config = dict(
    n_layer=23,
    d_model=256,
    n_head=4,
    n_kv_head=4,
    head_dim=64,
    d_mlp=704,
    vocab_size=8192,
    activation='swiglu',
    norm='rmsnorm',
    norm_place='pre',
    norm_eps=1e-05,
    positions='rope',
    rope_base=10000.0,
    rope_fraction=1.0,
    qk_norm=False,
    attn_scale=0.125,
    bias='none',
    tie_embeddings=False,
    parallel_block=True,
    init='normal',
    init_std_qkv=0.025,
    init_std_o=0.00369,
    init_std_up=0.025,
    init_std_down=0.00369,
    init_out_by_depth=True,
    optimizer='adam_variant',
    lr=0.00117,
    beta1=0.9,
    weight_decay=0.055,
    lr_head=0.011,
    warmup_steps=373,
    schedule='wsd',
    decay_fraction=0.587,
    decay_shape='linear',
    final_lr_fraction=0.0,
    batch_tokens=131072,
    seq_len=1024,
    doc_mask=False,
    train_tokens=906800000,
    steps=6919,
    dataset='wikipedia_en',
)
Each number is 128 + 32 x the weight over its row's rms, rounded and kept within 0 to 255. Layers, rows and columns count from 0. Numbers have three digits each. The size before them is the row's rms in percent of the matrix's.

# layer 20 MLP up, 704x256, rms 0.0726, rows 685-699, columns 0-63
107:091175060123140099167135147138163136095103139102091190136138119097138137129157045088131142108146080119114115094161107079154173141255158161125155100142137115127169101109170162134147102059100121
089:151150042153103092140065162115138155116134114119119122138148126161146108130068082136122054112134110149128141096107205153133165137101075165083076102122077127071161100135080018072135101178123107
115:128178144117074151083177181126206163152094106106068112139173143179091142159103112118088094142145159120183186124155099157073152126129127101165098094128104118184189139180207103144153119151094138
094:089111133143081187126158101072155132118128140115157140182124088161142091108130117172082131176124107113142147108067153134200163079143107135103146151128113109088115098131129087122075134088068126
099:140101145185132111180178089103115169133074064148097144159161096120105078126151105089100140058140127064140139107142092187139078164117134089090118128072125176098106171066065045148097190141143130
095:108113163105134090156102165108144173085137121149147145184151103106126100157175138113128141128130115115060153121146117094151105159116081085139096128134177040131183159153071103088073153129162167
102:155113156146140073176148196154124082136116109087073104118084126128199158138119121120135068153083106088133105140112164090167071123121094103193169148071158105162069164155066145121085191126125158
108:094147135221090101053104104154124152173037098149140138108130125103126137157163152115120187092078161112154108096099147140113143228105187096096135111121174133071140086174123153137097087105187123
105:115101071147150145167129101133116145164113142079138133135098151141159140119072140125074140124127140174150100138150064094082117141113190118172204076113149183106156111129193181142108107101156141
097:102129094106178147078170134149141129135105139091094141124151111097125104132131065165093139180086100175110131195130089113096182151122116122150164125130132113150131118110121100134166159119130147
101:088065115172106050148113165158183175133181123089174093133113111132122149108131106154131158196077159096190098088108156131206125184152141103097112096163158139131107118167167132139110133157221095
099:149167058128156099123087156124141120119186150098155154169118150135168104094126097084160072160113169117109113105108177129102132109148138081094161127074168080112098134187137134143151121186032110
104:140089138122143110134112089148107190130116084097138114160051135121119077132109135071208106069137191116135061115136178088103089151135117121143082135085210144126185132080155108113131118111075093
092:169165197191112143157141164088086102174116105134168130109130153153158105042090165176100156098122134149061170157149124086124128046105204128065177118143133132089122102135121116120128112124088090
113:114139059117141086123083099145189102101090157117121108103088115125124149100164113086153090141087173100132147113101177134088106123194142124166112099148085124127131142091164174130091164078100129
# layer 20 MLP down (transposed), 704x256, rms 0.0651, rows 685-698, columns 0-63
102:104149141151108082136158143102122112129125123112135084111099113102157089114097123054125133090116078126047089110161132179137102069135134115108131104120134137134135134103116130147153110082143219
095:092141174104129124150105119153156140148115150137128097066121181137110126111153147138148137134170175090167142153056068124118101129155142138136146106114110188153140154099178170173079185123120207
101:091132167108155171139121120121171123129107084137106129106154148130132140128115089068112090119163156156081154150113179114105144179131105088074155190083111136106166153111143145148148170099180156
094:182159087153100062128110134165130110133135129117113185128099168099137124114133164080177100109118077155189106145097098140103157132142126096101130068092152159173127114127127098192138193121137118
101:154184113079153152175103120107123114110184171132168122172140196140101154188145117184146095088145181148142181128135145053081097103128095104109147083177101131169156116107119184199125125130164109
102:197098166226162105120127152133157129121138115080113139071140139115134164145155123093080079113141120126140134083087077130135165140139067186151129095155100211154163117169191129134191139103130121
104:162141160117165114110166092097142083150111102180144135088136213121139098108104051135178147056164223116147152137127108115132139105074116097121150101120173104122180079157049113128140162155072136
095:142157150148146090108122137083129157147133188067077141106114150095166131164140126100142143103139135159136117142158104125076093199089098096148162052160092170153134080140116096083095103137096067
108:127098138136082136152142147172088143161114143165137112156150134084134110105099125083197161112085118175123130170127167205136104094134113125151101158136099137071153131178137129094097126190130082
104:099155170156093073132127107100172200068141137130156155119111122094116124132175099099131149168134115113094142142085137183125175104193099089124144100118110136178125130138126108085089136155133076
094:126188157067077117161117135100163088109129037114108126126079110130107115104132066099146155135167160119127102161204108107118071083164143154128119106101142178084170190087107102118114108081091196
094:154088123159100091068132153209140152127119102078181168128145171076129131118178113110130156135144133142164151157152143093128163108145118079114095109087068182161102147129160067107084181082148123
105:098166102168170161095084129085139136126115183164083128136137072056124151100102084196093132146098120129062086128139073113135181077149152120122150147148019090149094148188119160127177113120140135
098:141118065160126100150164078072145134155136092103077107111111159137131152191153112116150142136098112152170072141096119137110072168091142133186162089206127103140144084166146102182106152153117142
# layer 20 MLP gate, 704x256, rms 0.0706, rows 686-699, columns 0-63
095:092130105140114161123141154229162168122085119108157143125103168090090172118183124119153118190121121104110130120166055089096131101156181099142156113112138128053134172081164144124140098145094190
102:140162125110130096115187130124128100163204109136115188045138162023123081151101137119089178161100098150115134123091107122102102173130167092101119150115124110095131162114079145092107122139153115
097:137161181132095119137146155077163178098082167136176126151108103114108107116080192123091105146077063109251125097124146154172091105146118169108135126188107110080152169139074107108107125046132108
102:101111181076137084081092124165175131091134126108059138113107122196124136124097140101113075185103157115136095109140107042049137104161062155094123176117119162070111164118185089087159125107111155
100:164191079158144148079111101043172190165164158163138113098090143170125152132089126130113143104137094128119033174094159051132109170108161138101100170196144130127108104071126102144137130106143115
098:066106113134104173169041120161094165113111134112140142144058128076166105183155208066143096120139106109173166089070223101136135108174142098165093131164082090124093172143157122107134122163126124
089:201122110138143129196099157086138127144117163153149165098153182127142106155124093111173117128137099111060144122150153125097097117093123110059103137102096158136141162124122052141064140168096129
103:135159124112073118104061099125132201073167111133132039098137164084143153075174078126162102140099119093059105140145135154043099139111096127115121105146165074118124168123113111134108104170110117
100:119168144159074121151154102098188166096125166053166100103140185155129088189145142082082095174153161114117197138175124152092108174147129144147100090175126132080123165057125130103146140143172158
099:121156115087137137094168155129064139067141090160143120113197133085126171106155151104127107088173114114149122144152099173117122097129086139094183148110115183156050178107104099062120162140086156
097:144069127062150124123120144117118118137095200201125088087184097164136138127084160155090160082188109083159136139118106136121201192130162145116125150120123164078163145107120106115123121097171132
101:140091094160119157164081109124140098123125079153135126107114099127113193091194099105094130195146137127095115134182121088103106130156129079111122161207160089117139137098150116099167128177104142
103:129144084102140117150171077068124078104101103128143104113132150121141102141071127151115087120141097098101086147097103165123151122171172139167127157191091030149121061140078101083129104160085094
103:135163170110101113149154159166042104163169117119131120127154188143166101092145115148156194087113082100142165135207097132150201072097142080035119138144161121151123143150098099082138158196141156